From a checkpoint of a small transformer trained on Wikipedia.
Architecture: LayerNorm before each block, rotary positions, no biases in attention or MLP, untied embeddings, attention and MLP in parallel.
Training: a variant of Muon for these matrices, 6153 steps.
Each number is 128 + 32 x the weight over its row's rms, rounded and kept within 0 to 255. Layers, rows and columns count from 0. Numbers have three digits each. The size before them is the row's rms in percent of the matrix's.

# layer 5 MLP up, 1792x448, rms 0.0665, rows 1381-1586, columns 96-127
134:140166084173104171108111123165140088078114128077173115157107102124118144153106132098173157174101
090:102187140112073104138106149125106130142124158094107082058106172071125128142092103166179086158083
075:146097120052127155152082129143127161065108115114100069134141118155117145150131141078147139095107
079:058094141174252135117189080156107153141114130129131137147163054102106146175119166109129113134072
058:071143122162087114173123105100171092143113144126180146152118070104140142160066082119172128141104
074:133137122137150124182112102120173174107098103142165168135114171156080127140199143147125058158079
100:091159107079151158145149111139135156148075104076081147115132147146128148118122084116143133104150
118:091176161100167126107102106165122134170080136162110173099139059123102121129122124089134104174099
122:151075097117153122116176126108131141122146076124082186062137126181172108151098102090101145114130
051:135173204118137121116096121079125111106112107163094124098127114106168166176144172125111139097121
104:077111062153139112117151141148165147147120112166090067201079155185164153116102129151123178118110
069:119193092123156159153113115147198137160106097048140162074114144120084160095116052153127074212129
052:130190079142145107124088123143098149114092176126140156047114203156111114131143147083086089107076
096:130112122153095116102161123074098068106181037137167187184141101153128124152062134095090189161103
110:114138143128199163164149193086141122141130112055142193111157078173171134129123112145129104188127
096:124130069175162176090124148180156036116133119094085141088135157172115107143110185141142143106091
112:074131171096140115165161089105117106183115142174137166131073174178097140130117166071092147095065
088:112133119116199096063103192081093177146154087081133121099151102163113156126109150183182106133081
083:190126135168134080137122117146110147135100086134147125155106117123147185135115130188123039114152
112:115147125177198127112112167128178083166125099149125183125144156145122101075131131067141164076143
104:089134100147118131133188094098132154175158113104166115135136117175096078156145119130108131116088
049:151087108157137168117139069103043162133132159071145160064126122097172149123127114140083149125121
107:122122109190112124112195157103081130181118119188191164116151110173155096162115138104135079133149
097:148184129106123110130055126124129162101047110083147156163126114126120084089137106160074126141079
068:085103109135136126179197125176115138102124155091110139115136127106198123141131098150117120176162
064:131148156135100134112132108122095148181123117073137164172115202176146061116156142173149119166128
068:134160107083078124095095172118072084073103156158131163122121051194126161158138093090123127115070
111:094104154121117132201132069131210140092098112145140080154184145117091115102209116089054158095066
127:168130089116116185109093154124127092122099142228128119151158169163082154073076125060121159113128
144:113120131147160150100156101167145134082119139131185126111098131126151142130161119098164086140054
116:163181178123072084148153107084137101094122165139102147113073039136204059106102116202157069134064
122:076110143183132100126148118134138138122126096140101114117115118082119134160143127182140089114192
065:163132216111109115170122162130080172179156163107105162131163201115171121146111118118138141118181
074:101162132110137141136163128145179125137157170132096105104111169072103173198104168156109141129124
089:113080130115140138145155126145129117150137117105117197106160147159170147118165162161105071136131
055:110119156161106134111193102073159138160104137082123142093174146189126115133081122128162146118160
048:087180102159116132134127117149139160131108151119093090116131163056144077154114184113121090181129
104:197103156135109156075099116182171167122087137105176131127105172193129113123133139110142113195054
118:124109146065122152073105175114184139125166104160166183051121115080075115158150108143146076149138
057:165091075156051148126044165181129121154154115069156156186186112109114106162131108115139190132080
145:157094133145171078143129124095161106113123145110188143100122162158159166130107117178127125150126
099:133129138077128123121101129133091141094130120161083102092142097096098139121098136103169079066124
092:116126105120142082105150121117171101114103179146137123134096108147140107132094086155182125174044
074:190032227130169177130115116152109084114124140093141131105163133150096057133168102102113162189133
100:126128105099093118127150120045169119140154101147189116129131103078113082116123179107138191160165
094:121090148116139168098134133187125137051094118115171098105147154097045163129132159117082143151135
116:125121211127154159138133124168042154116111193103046143158086148095085156102123065162108118176143
063:096105120108111100096187085098132093182075154143098089131118095141126196131136145177126174125125
086:182228148081128139153151185174053129085097129119137053148132134128127159131129112117142158158119
061:149136142128112046132109081092121131108204138016154137173165079112163124106120112088112171142168
066:142151170151123185103149130159179131081118161149077132134132079100104159129160186131136182109104
086:168151137166122109086095116080125156151150116133106080110072134106099138132187188093127063126094
105:118179112137124137074140078140167082140117128047126188102136135129172131115141136065129162112086
109:169145108142176100139139173119105149101118103081157108079189136134095088091154099146106155169105
063:166100117070099153133127128060107115181154163101085156139122110136112107139127174153117101162103
122:099123109117093204103128157186130136068180110095148134146108176148165115153142097159193108130092
124:136103159124133088091119083138213104149132095136082163116148171168127092106133139083146179147167
068:122108139128156145091117157190105133128168091119138117155106162116196100070173126106122073153146
092:072156115059097128107118195125150173115064138111141150172137078120156090147064102164126148123122
125:142171150090163159097127124136127037119132158132132097218064106147129109173137073087112179124104
084:129122114130139083107098117163123144166138134113120147168079178147158083121152124144161191116106
116:118091157122133089106168064122182128059103149126143155137175049106169135154112111102108087140179
079:125083117105108131117082148117173143142113168071134198126099059136188191071096164149152122171130
069:163116150143135129150068045103103145140108117084123200052126136169095116081127159122118150145148
075:118137132132136169116156111167158133154204123169110087153086078147140079157102158129130152158172
133:166156175131106141147120124105125110102083090139166140116148136202040112142117083084127144088130
133:139183126096104187127155111191105146145090221163117103090077106132144122103201122160130182120134
072:101160108152096169153092114115128174158142052139181150135140136126114085138103130143133128079143
051:151133142127101064124032089165172145111118102204094169156107171143107087145101132120133137129081
076:115143125105120098133136064187109131166154130117138189118144103116132125100155124133098125109121
089:158173111115134149122132150138091210134111140124123124120090124139165138140143146085148138210162
105:087147154112203084119145119133041033090086100123133106119120120158084172112160146097149105101143
138:116134167163133123157092135149134095130129153190138090107161162175078133115130102100141142117067
117:160133176122119113115097179138104157154061080073078114127122190127107131086203156074098155120076
106:106117100120102101131171166132163109145146106061151103120139104148143163118114192092123178130191
104:193126129085154100115171098122116147127083181163167172119146134152133151115123100108107140103086
049:086135120125126085105111152147139161120107111123133101112190129083141192108177142114171115114186
117:124125104074128106113182149078118142148141090123092105123153122141134157075082138110135072096200
100:093109165153131134189118172148164128148113160094119122120128082120131170138045141177162169076149
095:105083136142104098121147107165118118117140130132150147117176166109075107166199120133106171147145
065:108139163171102106168143078191115143176119116049089096144130099144095144107167137111067131147187
077:163135155134112117154051129129114124234117118139109164049113145096130100172137181130214187146186
107:127098156125152167104104084124109123114108102102087137137131169168139136134117127081158091125124
106:202097165144150185175123177102149141124129122133100083154119142147129057136132184142105109144048
104:096177146178143142129167080137116166159104103153116142164145162075079106097164105090115121125206
091:159159113150127113147183164182206136111127127115156109127158091089090173123182076111130114108119
105:169151119093158143143095085116094082108072146106141139150130109148146150079093127106105175084163
131:140139184120156110119140117152177120165162150121066160128090169095114121083137123107088129128000
119:108137140141121095148111098102113138112051156142147190143160066061121129172104085150090145144163
063:131176140178190109156133103144111088116086119122172081152154107213086131059191102089122144142131
102:119153185130144135118133150126027120094146148118089099139157126128116195110114171149155122112134
077:080156150083158107146134119102209156187115149076054133089158091121162112124059124158083077152128
026:078081100144164172060137103157139092120075100105128172144105083128082105137098102060134115157129
076:119129106155136160150148146176093090112113091136081122142109094179145144129129103132149148095112
105:099118086143102149091102129129129160102127175136128106180179092135066062180112132059114158141158
096:185107141111156119095136132101130167145095117155094072056111194136142105122164048118141153241122
107:081078133074130104036095150152075105138113093129177158091077144153181096137099105068123150175113
056:101121171104126147149117161097149195096115150126097074119113143112142153150096115137157141145108
116:170180188104107175047094131083126116154132171119094126152131117123210103159134091097148099139207
089:110151093141130146089122126128141122091159133116092132142099060171108036137174157152127125177151
104:107157083141137169114143123191147203118123173157129115184112168165130117125123113088133142091137
097:154112184128143077099143156115147151126062102151143117125101068072166121126069115158114120127109
098:136106087091112106145138181088135145169116079169154179147115114070118117064186096145141158172091
110:162064163220107121139130155091087134151169064131143062179139094170102094143114097093157148088188
111:097087110135152137092133111086131112125137181116128153091146088169099132124124211063105194116144
103:159145095145109123080059109183134113168140068126070145152094099164033135130127132160171108139060
078:134093148121104127125123187174143138175090130126131174161195081127089132144116138046150110115117
117:098160094087129157074172137164112142114098129134146125125098162108128133166111125143198139043129
143:105143164134129124158198169129162103200128126118100124124073173112098154100127072105177105108086
060:097037145177161171176113148149150124119106162156152144181145106181127101092126085152147164117140
117:151115142120189184128089131125163172110118110102188122143102167129106084102127137084084135139139
087:133169129151138141152113125116100158199099126172144136165184118103175147092121115145139081131126
124:163135144121092212091107101151131149159211096089125126132133186112090100120114118123097057100154
032:154152116069158043137221158155172109144088147109126104102082140133121138107147096088175097128108
118:128163110102075109183101054142160115107114158156129169054154120099117166139128154114182121127179
111:176112111138104127099135152121148104089112136150119163109094104150097080176140102083095135195100
092:116088120086088128186089109112118174126142174127147100115160153142122122122128171148087103181141
096:088149051099146137063103158078138164139142159127109110104147123126108094115121097139116139176151
102:142112114137133054100183182205109130167129112116117180088142144194119118129147131120134116110150
134:073132100139143144132142104091197143130113136126115124097129114087107113138131150112103105155101
132:141142132096134112103186120141139140109095116112157095092115151091111125135077186157147168104151
045:112125096098090166114131097174081112144161132083099047132160155158187071116058136148186119143174
094:156142133095141105084126152124113095135136112087148126123152190156135153070157069151131146089058
101:166156125141141122124100176170128115146073173145150101165145128111102150144116137092123150129181
061:108150157070135163133131116121113118107211122138094104108098181139086103192162077157146140116128
113:150118162184088152086120097100085161110109178120116133157160131151145103125151137146157090130161
125:170116116081128103092096107161186119171121081156158147101125111136162083132167139119075189133135
100:123147162152129175098153065139155139113124158133107077195127137081128126133134147116079134116129
101:138109142167138178158099089144075121155153105101075124109166167140135083090105158127113194127188
072:076107111147203161164095113104137110187036098220085107154112091177089107092149173151098112136148
107:159165112132113138118130075129155137092117125105113108191097129161129150138150152101151094121116
077:066092082158120141181087021125080123091163107156132144137180190126145125086121079135154123178156
051:086218082107076136147143105157020135195157117079121151141111158143094153108048064115155066085071
055:231098159092138123115119139119155109108153136167112121089113124084071118079114162145107142170162
100:125130120100137131117157113198181079090125148123092118162090135148180200081214070094130134197122
071:124112150093153077168199092183062160193126118077109142128051112149098170160177217136090101125109
090:121079122169145171157191136098154095139108121148054061097132085088112102089143170119152149072128
097:170116145144166169135171116167094081177106089115111136138146141144091133172062102091137116139146
101:141128120095102145180151108154152127146141132093095053145154107091131074082152095135134121148115
040:156096133121149126109115143116114142150139169082153150135124155170119078069100142136192107106122
110:138163171116150116127089109164142104147164077117099096144129129106145092122162151102137086122074
065:144162098144181138097096201084075129142164134170104160150165087117109172092161174090081137158135
060:156160101102129138095132082108068082171099168125110163123156050070094120068106174141171166138127
144:068147098167161153113140135131094126124146144053159131133113151131101093070131038088130094151128
102:187134122176147180154118169127138125180134121117147124086130091133116150118111167110197156170109
122:120187137205057167085168189139136104153150140142164116118144111098141149132120112119124123183103
063:135173101163121135102128129105126098139113105095068142166142139078097120120076185156085132110148
134:135094176143170158144126101116158164125169126066072093079123147108131146137155091123117108059085
107:148111086131170122089101146070112113167103102129140152135084123147127143127187115067148130165174
106:162179114186128113128117172141174152092085140123139159095108092094191128136164176106067147124136
063:147104118107060160123131103118089112097147137152092123143131128174132179110143138107140121113112
052:126142145162139122136184122127090171107094138105064144116146113136118048161160100137151148136136
116:100211070159123112096172123123100186144109091148152100126139198121114173165100092123131139076161
086:127131134112050130074158150143118120131142073176041095123134134128112154156129134147147108161099
098:174147090125114162147076154104139129070148164122142170195096129131105190130131122130091154148144
122:177152126200125102135101192099159100174143136091118104121100153109108096139181100141131157127113
094:126108104130124138089174157097165139122134111144137110097120074129138124144125075102116123139123
110:102082054116108115138118060116108162147090171115145144201070112118134106134115109126124086141162
097:132131112077103149153110148107096146181170097128137190183119164102112120134101123089095112149169
104:127072115143100105142190130148138144103122075129138130039141146135155125088091110124111092167165
113:119161116122135179136106121113148096137067113122137120084169082103091138092139128126084152108106
095:104107153111112083114130171125125150187098133186156133160126105124116142171170123114092110086154
063:116085164113121168115134150147094143127097076122172108085051052143115147123123102149103173227147
081:147106124104074132125137147132127121102147101129155133051135107159073126148094170171109103150101
093:102159117139115120088121165143146089088121149061126119177144109168138051173097166116137202077117
092:126123105168139206122179109124146115170135174140119189236130158172129159108087105153111159139121
053:149108131169234114195149133115124145123099135079136186153120132123104140094139097121091125082158
087:176166102138127108111152083116147118112121099135127127174111164190147102098183124172190139130103
102:128180122116108086074065116157121101154138158104125147129149116124109093124131169067119110162095
090:235138157156072108108089087137072164170172086083161168137121132152076159166129153087140121154115
158:089120166117093095115159161109131125188116166157202133110128096137100180181126157077165149120123
050:062139137119168130097124124180111149078105124117111147095147171117135105050106172127083080102133
076:070113151100141142129061068091166140136116121185108091097179172114130135098177173147115104096090
055:165099155155109160142112076093136137173056161140145094112139129136100127065135101117081110143136
083:163101124147136076106164167157114141090093118136150133127069181133152134112090107077094137156100
125:116129162162175129106117120164106122142108101185124058092160129143157156120173081199122124148114
100:105159145162131152055110187109129175126138115144134152181138121156109119060109132203140132155110
114:118106138148138147087117145133167070088115148151146098171120087164130132084151085141094127133138
059:086168076133199161117156117087151171153104137118084189151113164075149120108068100158152121161145
125:077110157104058059136127143070085118117134143170185162098140108187083085090111118153037128163142
092:157135061131091136149123112142141161089113098124132082142144107167132094112106110157064177132113
094:131076141178190156162127183101095134119122099125100124106094112093109174068141197115090108125088
066:128152113102106130137160049162134104143128156100173163105126145150114094120144090121153104163098
058:157139104173130137125157159108133101086121094184086127083110144082079126146171094127117173100183
105:194069132110148126128089115141153130157110077177136098198136161152113070121128147134109105114166
098:124107034141082196112145166106143131116123103125102213131094117113134132176090122145085123166168
102:149186077150126106101090151109157147142121166130053131146139063116131149066102104098165129115136
085:159157102169144117138121133136144073100077167116126083164118139119165152091146087149144118178157
096:122086090095085140143120093154151121137128101102116141143090118122098081091076154074085164082179
079:139085183131155120140150134135086153115174073211164048108094183118190069094157130103144114117154
087:144133125166106100162097134170114147140139106101149058117136137176128067119080181106110137122107
028:164159090111131122124111144111062121141162146109091071085098129127127069157119145113145162113082
099:094149143089116110114137102107088129119171098154033110146170159146110119161147104096065087112115
091:144067093202092143137113083067170125178086114120114082088150125207082128110068096163130094160130
135:115150135121098126106195143107154173134087106084110074080141094125157150187162080162113073125105
124:118093128128052123144164154144182163143136156075116037113100143134153135086107144160167116177080
129:150086111149118087097160136125069131080124165058122122133117157162093117135095132117100118057136
090:162148115058084202167147144142156128157123167159121081156142141145136188110101112138157136101096
107:099104133163086116128182170114054149107111095137132124148140146129115112066155125081178127159129
106:126038173095117142183089142181139123143162097109060183133092076141174104091141087073125113169131
117:125120144154115094041092087115180206110085137133173093122107110089168127160195138137122119128134
091:097135072142122107081137096140062175160119149085165149087123121109178108089161104099110177172096
090:064158123086080094186152137103086186159167183183092135106084095127137163119104124167136130197113
138:124090073089090119154138104092149175134136220101163158065082146068130135108145106133139143159133
098:107170100141139107143112085098084171121131066055116129160148111185119094094081134183129195097168
101:117163099138155157134141072110145218132180158112154114180150141163172136202151099081115091123220
# layer 5 MLP down (transposed), 1792x448, rms 0.0227, rows 1381-1585, columns 96-127
129:165130122142090119186132095114162108154100055173103183126114167118155080146079191127144143128121
091:123145131153084103131128092112135178144059182122155148133085104081154105162111127216138116104061
077:163124119109123118156080164175127100107093084157147140081139094117122108137126140107137148108169
077:139069115162191067121101125072122128099125180097158123129079140107117118135126166099110104131093
058:063150130138123193201152085126171141105120078124152144136151097148116153150082072111113101189126
071:087133164159155103134094152138116135120157115118097123134121159114163193115128147145096125124088
100:092125120167121115100108171164101138128180093136162111102140132173087134094115159127109127091105
117:094124130114170093093177133096117101093126174138141098127106132059114092138103102057112112144167
119:169107113084113144170161154111146113205137092159108134119140134134168138158171202143110166156111
053:128100172085097131121177132114143138090096129097089079106082137101114111112088155102123155121115
111:158092085128117116178157089137161224084102077092144092154128142188112110110106139160118104073089
065:101089192074076169111114114146082138133147141204102116174156084120126139129149157120129124147147
051:076136137124124142104176103111131135121139181100090125123151123097162156140077136111136109198158
097:116136142099145168119094178087110076102174189110138145129125126100139148155169187100078052076127
109:164111098191138107147119146062125145191136128109120110090168148176123099133147157100183172192139
094:168069124090168105110078132102133059127110128105093147123124139163150099138166102125104191136163
116:114120117157135135200110166135171085166157107180137148145116170144114112081180138125102145127100
089:107128117097173144076160165119127155077136052117110132078196075097137151099129089151140146135066
083:207109147150205143116113111098126136147119097114167094136133091154100140092101108164133103136125
111:159168091125198129116137158131136136126140101143144122127100089119120108085129083161094155117149
105:141076185167126106081081133158090118097094125150115142102130155155120130108115146082169151166145
049:098155108153125126107155184144174154122092150184153096097188148133115086144155118145165095096141
113:136103105146124116187142115113100162119148146142129198092137123123124169134104134137092139103115
095:136083120082137157095127075133131096167114111100148138141064113052120141162124076104168097155114
070:118085136165108107096159100136139082184117112079064150088123104135151145045130098160117118127105
067:092148092135104195135160116106112144065122155082097128112092049135120112110122141107129150174137
076:133207120108106132111122122141089136085104152155145155125126104132115146126127079101117109139134
105:154084067174185088147137111130127125146132094148105141139171172127118126161100134141159123098119
129:201173109094113210155140108160133112139112115138096166144141113202181150116090121200137082151136
149:120094110176103131123146123158167071092130142114113113119127098144101107111165122125111124153146
112:131115103131160080121149123152180112121173132151122080153166165094087128161164170094122199148212
115:166129094149085147124174138168112156128172130156145104122115140100183087135064127126143111107170
066:158141135112165132169135154098065136161131153096122116100095141142144103142144172123077149127204
067:173118161131104094127081117113118159143131093152084139110145110169105116032150110143122050110132
087:108175131136097114074176099132126156120108089200170112152118142113114141127085098092125156128120
054:151144102090088106155151129132127100107123154129101114139138102083130141159145103162135106066100
047:153098152115149150113159157106107108118133078105103124126106125197108158059105093173143170074152
098:083160131127099167135087132081082119111132117103062063117109098104106110124129120128123163060171
116:148150160104063160060110114111158096112136141123079127095125147171146071125143156167123100125153
058:031049118120085122104138109158122109100203089158154175072097118117134120164111121132161155108115
139:144141124207051162119145117142139167156165116149112169128142116130151188153086106166142108158140
095:132116119203157094064141159141118138151099141132153122117132139108142132125145123137144186107152
094:158142145114178125097128184146181131124120128156174137130150116172092113105144181122145121101204
074:168172078064112171123156163133079098165125140067121142109120101129105130178140122112121130118133
105:106121098104163126161144120073138119144106120092098111136158140058128161112090149082125185154116
095:101124117121169103128052065116156124174114147154092153078122152126160166140096156148099163171134
117:138067143188091199123139107150085108171109146116051079127107146132064158133188129089071155178130
060:149075165109079140112080118133172249158055116100173124130152194126136116176124140138100100184160
088:180192171093173110187144167113098169077128174152069096171063114166155138088093126104106137152169
058:134133102101157150088172149110125092107127109175105080035120062076138167179164150178070098071115
063:072103125145121041127101073115106154185129087041126141160150123177131074159138104142139052159106
081:108146113093103150159102159160153143107156156125138162130157111088168131133093134080153168134127
104:119159171104141121099154071181087138056095155123138091121167123123154113078116143138165130131095
100:086090103112136150067127141074089181138150082124198137163097120139089135183159076158121091133104
061:103041120124106135113145148099108149122141167059121113109160154154108149158113092063120041088135
120:143133142042118031145119141083134178129130118162119083119120091167192115129121185080102165120099
118:094146131169068102147176097115111146144156131104158125093165157174147130134125135179123113111169
069:101140195030175088152185119157085149113167073154096102042131149113161110129096204088157107098158
093:158116105136173130170135140114097093079119077103158150147073138129165193109106135121111158107189
125:166111165120143133084102099112122082118182109147111112116154149104141129130133128189153195119137
078:188130099102095177136193121111125079119120136165160176110154095091081145142100153087100107117133
111:121150158116109165138127175104104135213100116211090091130086187107090164098083126094093136174109
075:130160128199127131096213085155101156103131135173131117136156158102121106192125102093117088131172
072:085174085111199099110121134175174144110117148139171165122151098156139153081136176061065123125118
069:122136154116131101168146101111138102120094173089181119148168148119184127114152121198138087134081
144:057091199121122091160144136116103124129138137056116145118169130153124125139142098140153101117168
131:077148159133081117171128162136093165152118225180177136124129099123139148160137105099078141167103
075:107123073143133098096093107209113144186147128130080181140128139132108105130132119195129101121168
049:139144174145137171124190171166092122101113116057162109166144144146128171106104149123085144156105
075:122085190127103115121183060135104159107136103135090163144088095138106125078081113121088142123155
088:185134111110165114162110145078112110146131162234128145147074160197109148136088121136089126044166
105:178044137167147161154148094081109175095093110112192113107105082085114115127104141106147153073100
140:048153119176162151175116085074150173135131180046121122145111118144128115143160111169153149168132
120:149106134092135120145099108091181178097101106113156146167173177122115132124179107086118154093093
110:154123134111102085108130108122173081118169153131143106119126121105183123079102159086066161128183
100:158092094138137100119154170106137184078134147184082155178165141167134090143212095137119188134140
049:113129117102131109170129076160112171137097108114114183142123145179139140120107120097135135130097
118:125104163109161132148112136074114100080177150118117126115179107184067109151140182146084098075084
101:093102166101139135137140124173147147157110160165070140161184156152121146145113173119126142093105
094:139157125098146099151144138174109123061132145113099120185148105184213116064172145140110071055133
065:132122088104165160134143145126126078092102179100171093156142158148143090163107142147168073157098
077:153174103124163120153101134148113102139112154090059135157143115206160063133170085156157120092122
102:110073131152121121092117129145183144116163154038093111096150114086070092129145121133102092145099
106:122170210168091172098157153109182079151128139144120140145132127114080128136193134168172079120074
105:157092154131129106171103117143161175165140088128123132098104148188078105122134132169092167136153
090:135094117150077137146108103183177106105171126091189145138116150089120184137114132102160093096107
107:123101085148133096122116129094124113154160138138138188130174131144138144089155128157103139120181
129:062127135171117117105146116109156150127164170116071125113104109120081122085185116149123078127057
120:132133045121121145117153101126108076140100097139087121106095148134124156093159154108136117139127
065:142155159180164100106130104126112113069141054128165102151207112223131109043208181117121136137126
103:141122113092129105097098115099140150079152122103179106164164151099110167158133110186082099170111
076:129139212111085115131122165161151122075116111142098099138137092122092034176127150096159086162188
030:132139128123112166106102131139168117070161129073125094074090145116111109118096068078130086104079
073:107145103167101096105145105079102138080150171133175119098091148125178119169145137114142058162089
104:059116111109088137163149098054177117135163124145167158182134121129117129168102128056159097126127
093:079137154155143171157155033113134146174104063156176149119128154115196059092161096104130083097165
109:122154116093115086076085198167088145109111109137122110137095115143147108164110136103145124131076
055:113141103095167169130136095091092126109126087134114129100118144097142075066110055174091135174132
114:164170154086086099049197149115130134117149146144132144118126102108146108127147129164101135107089
086:053175067102128120114121196124157117151166120133098105154080110133117134142160136136169104179151
102:117146053081090091133082078125079075162123113153141102083130119104148132184129086119134101176129
096:167212107115114089091157110193138147083107105134135101168165095128105154162140067118149110235133
101:108166151189132126121185145136125138149177128148118172151123244200132138128153088099100092104098
108:195081155134110112116158128144133169205141165103173116154139179131147127100153122114159091077150
109:150081144122107095143173158133127122130138087090110133171076151122131092153167096117221107112106
101:154174123182127077134080211138117179126125092123159107149165112109202136110083169123119156163145
079:149128088054097056104091151146146123193131118100147177149108141198139135106153174123123166116169
112:111144131137136083082112146042177115123192058140121105117158118094128181132172124094191104143132
136:174131090134112079149157115168168173112121159115102167139129198054137143189146084144154113127187
057:134194101106119111064171120102065158144148120048115115117109155137133073187146155090107096113114
117:090141098151079198160114129162133134137108098140170096121108090102050162092160124144130085142123
092:109115123141159145190080128130141143147057065123114139141172110094170125178085115136132122181103
121:132175182122126165114110126167116136175110087165102131151150149064081115092151122108156095122134
038:102151116120125158084149123147133132069139184116160127086047092112083137119105167125149118114083
119:121104102094114125142132142125121134187130117113131118136058164137096170124129159122137131113085
113:103150094184082115196142152078172105157161087101181114147120126130130126155137079132101144089140
089:121131165150117066113095169087115140153094150143118129162122080141148124150165096138138123039072
099:072134133152118158113174141112126149199087126082106129092108117160110168111120112141111158084109
104:001097079122123105118104059174112140122107128092144137087134132195080156128171059079147120176072
134:122129157184108145155164111149135129149166116136100141129087101187133164131127124136113152121126
127:170091104077145149169165124121139156131107146130144153067161146123121154114069067140136187067149
048:169094110121127153111114054163055124154158148131071079109161140204103107106104179150125174147082
087:094125136120113207080142112077060135093124148151119110180129154111134133149093194135105126156128
097:159128137087167100092153087197126073127097178151180087157122123081132110081091130116198126122140
057:075124121109170161162126158132155101132059107069120135130160102140132089123110157149149116163184
113:104140157116152156147155138107145122087150160135143102110169115076102138161119150127089210114108
122:112160087182119117084083107143165132085088196183142065129133128118109081121067139122132190199098
107:154124146150119174146105108131108148148124176168124074110132065095176118141089129129134116084103
099:119121136142163124099137154108183085116153164140103132147114122137137100051044141112116086131053
066:176151129123035096127191091139128138090183120060162150135133139072174197163134139118133093168117
104:200148092159123142080143136131110142132180140147130128167142161105189156061157217115121156100152
073:065216220177152148160140121135147117158165095103107137145127176151089166027160102145137104062106
052:194116141120166150161098174101195170081144131116127142073052152160177119060160186143106165108120
058:113099113065125137067197132159150094121122126186120166079124125132106116112141172162177125133085
101:164117125120128113100108132130121171131153150107097114174161127147176132077146146066097118099115
074:118136138089178095125173180147111113105164126084115147122081068178072127118134177107092163191128
080:105116148141167145051072126138095129168172091175139174142130174127164160218131130137107085184071
099:151120143113185120129143134133105158117072109118180154114143131140076116113160148096107164180154
101:178083097119113137157088084220135124087118158111137082143167140120158081114132138117164151126077
041:126136112094054152070158158150128073096103093112087085130114105102126141116114135107128122164148
112:178186082130112158088055129135142129140187121175180141164115173148184103121079104077068159197075
066:100088155173153138057207113112130144126126165161184100076088094151129115129144161091132081170146
061:066095143193099186128165167142153176123124144151089134104135166127163188109100151091151150058145
137:062178124120133142107138066134190108098065122143121096133173125138100135117146114125124178127120
105:164132182131121163179200119137110097129045087112149087090112180173097141102086139096106053124115
125:078121103153085113095123092148169180069107141148155078077082066108113171152133150125155135156110
064:154155089130149168141108103093086085140136128103126162105106111097102145074126153134097138166108
138:181047116140160197080153137091118138155134161176125177149098184159101178171175088212107140098166
102:141112133096111126178119139231104132194142125127067079099124099104113174163130113147091145109100
103:171123096160165131124107217180147104107098136153138140139138120155106111163089159136103158162145
064:073151153134138149101142184146090109132116173166159175168093118137092179102097100100138125134085
052:148139086150130170119149097146170131074139101081141084144109072167115055108108143082163150099172
124:162090133097105104112114109124099165124133170110083128146134102167153081145107101136177075091106
092:139154131145115127102160148172098084114139100085128107130166160147096098160147103140101074120088
098:156085103108179126106163150089107124070100134134147161146128098184104134123081133155191144085173
122:162094074132132157164135111130138113094068141118112151098057134134112157114189152120170074156136
093:167084067129146143127145128180115094136142180182151167109215140156138186102188097102144072165128
115:093167116103084106068111123098115124163096178170104155199107117138066139171097118121160150139190
105:124128105115111122138136173124096162142123073136160120149161132061140100092116091180109132107129
107:145074152080142115142127103109134122058144095101114136101139131158087145059087048109130170093123
127:115130112125082148161183127142100126112129193129117140111098093169106148113101178106163120110080
099:174133150105089102159120150115123132161150140075085134173092110104098093089117105141134107093172
065:130130121102131167146113058146076118129117121098179093082087145136069140157062117112125170166118
073:104124109154161120120116085149167176128097159114130125164175136104180136135183139088130099131122
090:076135127180065079118150125111080096132138078191148102112120205154101131124125120162149108143145
084:148173138088150092135127139116123139123161081099173131067115101118125038163155164127163080089132
056:052098069151161123174176112101083158116150122112091124115124135127147146162147122164147133114124
083:167094136166139122084102097174108137133103140127163094084164082108153128162089107093062174106150
099:160170174095136127144189123118102135115115136127049179114184116140126142124106126108143188059128
097:195094131107095117108081121104164131097155167096149172137095144144135138137121126155120109153115
149:110148170072062096083195136105130120119072167153162142125151094096071171164158124048186122124085
049:118105157113119139118144137113109105139198089131073133103127105137228071131135077145162183123169
063:176136102179127103126202179188081123101129129100128150160074069141123127160087101146142148176136
054:201151189108144125165170100118127102157046093110106146110130139172155093141034163142187071092150
084:187097126121141099156127157101134139082112071174160164090056158153177154148086085164038134056126
128:100104134080118117160108113143130140105121156066105114101100202167085167155111134145127091055112
098:141132178086129063150111143123077061144118113101120099098156140116140143157148109179157109096135
112:153180090093178100164145101132104178138174104123164105126094150099154140130101112153178137088137
060:111178103141156169068143116107161142109098114069083176151102182096113094076038117163148145112090
122:089108045111083112160127154156180119117100103168154151087176111123142112165106121096110106176147
091:151184127165094114156116167125099125142153117125143120104157136125126133115134115129158091155117
097:130086149080156156194130137096115118085095082133159116139052097132162062128172101186123124188106
061:132127127142127129128072145134146141119158118140060130140110069137142121101112128126102171051121
055:125110144128137108134155130071148162090107095103107126130107132140112127146107094159167121129139
106:109154074136131123068175088182107126124170120110141197176152162128101092094113120127127100140143
098:155086130147119174072098116118119137158119133142201119138170130115156146165169146109169149160122
112:174076118093129183139125112120094142136170147177112170176122095112169147169133064129140097071090
088:198146061117149141135148140119130094095120187184124108155089223158154167094157170137153137121132
094:159107145115083109149124150063164162047060117147147131097172113130091103134114143168147100122176
079:081159102169072103126132135137111105138091139155126137209109133100109131095068079109104099134132
089:079127139159094068108169094158128191099142147102110179151181186076115126098142105113141186166144
041:131154111104133185118144138116070097117162171076070072087100118150110060099098130112123137142058
106:169129111115112151137110126102134091069097169166134116083096169167134138074141148137079139114126
092:151158165146158101096100170066158122144076070119162133160091136120175098111064096100126152111122
140:143163165111118149186178124084172160113166114098156090100086138157134118154131117126065124121094
135:148086130115166092124116115090145122103128122175147172088172127127151111158140083149092151130154
123:182089110159121099119089136151089160105145167084156088134056093167132127165137126187100123138094
088:143095138190183139101062088123127177145123092097171170168115077157119112151136099154098113105139
103:076113091137077146132146151116061124073083075098109144147084141188152124105136071148119146155126
106:120139068181146153199078114133135093115134061122085124178175153178150149088059122110132125066144
111:157147087140117160191105107109120134106132120100118127119177143111148187097066097102105142176114
093:103134116097108121187127106213184106113125115129124168078075103140160082093142143079142102093127
091:128112121098140106104149132153120154161135088193125114182138139062139131122202156125078119118076
150:092141151058109178180137070118148171137119207101122097120130082100105102074081129155181107087117
099:112146125103134154120083107078130117088130095157137151167115152166074095118130144163061157123108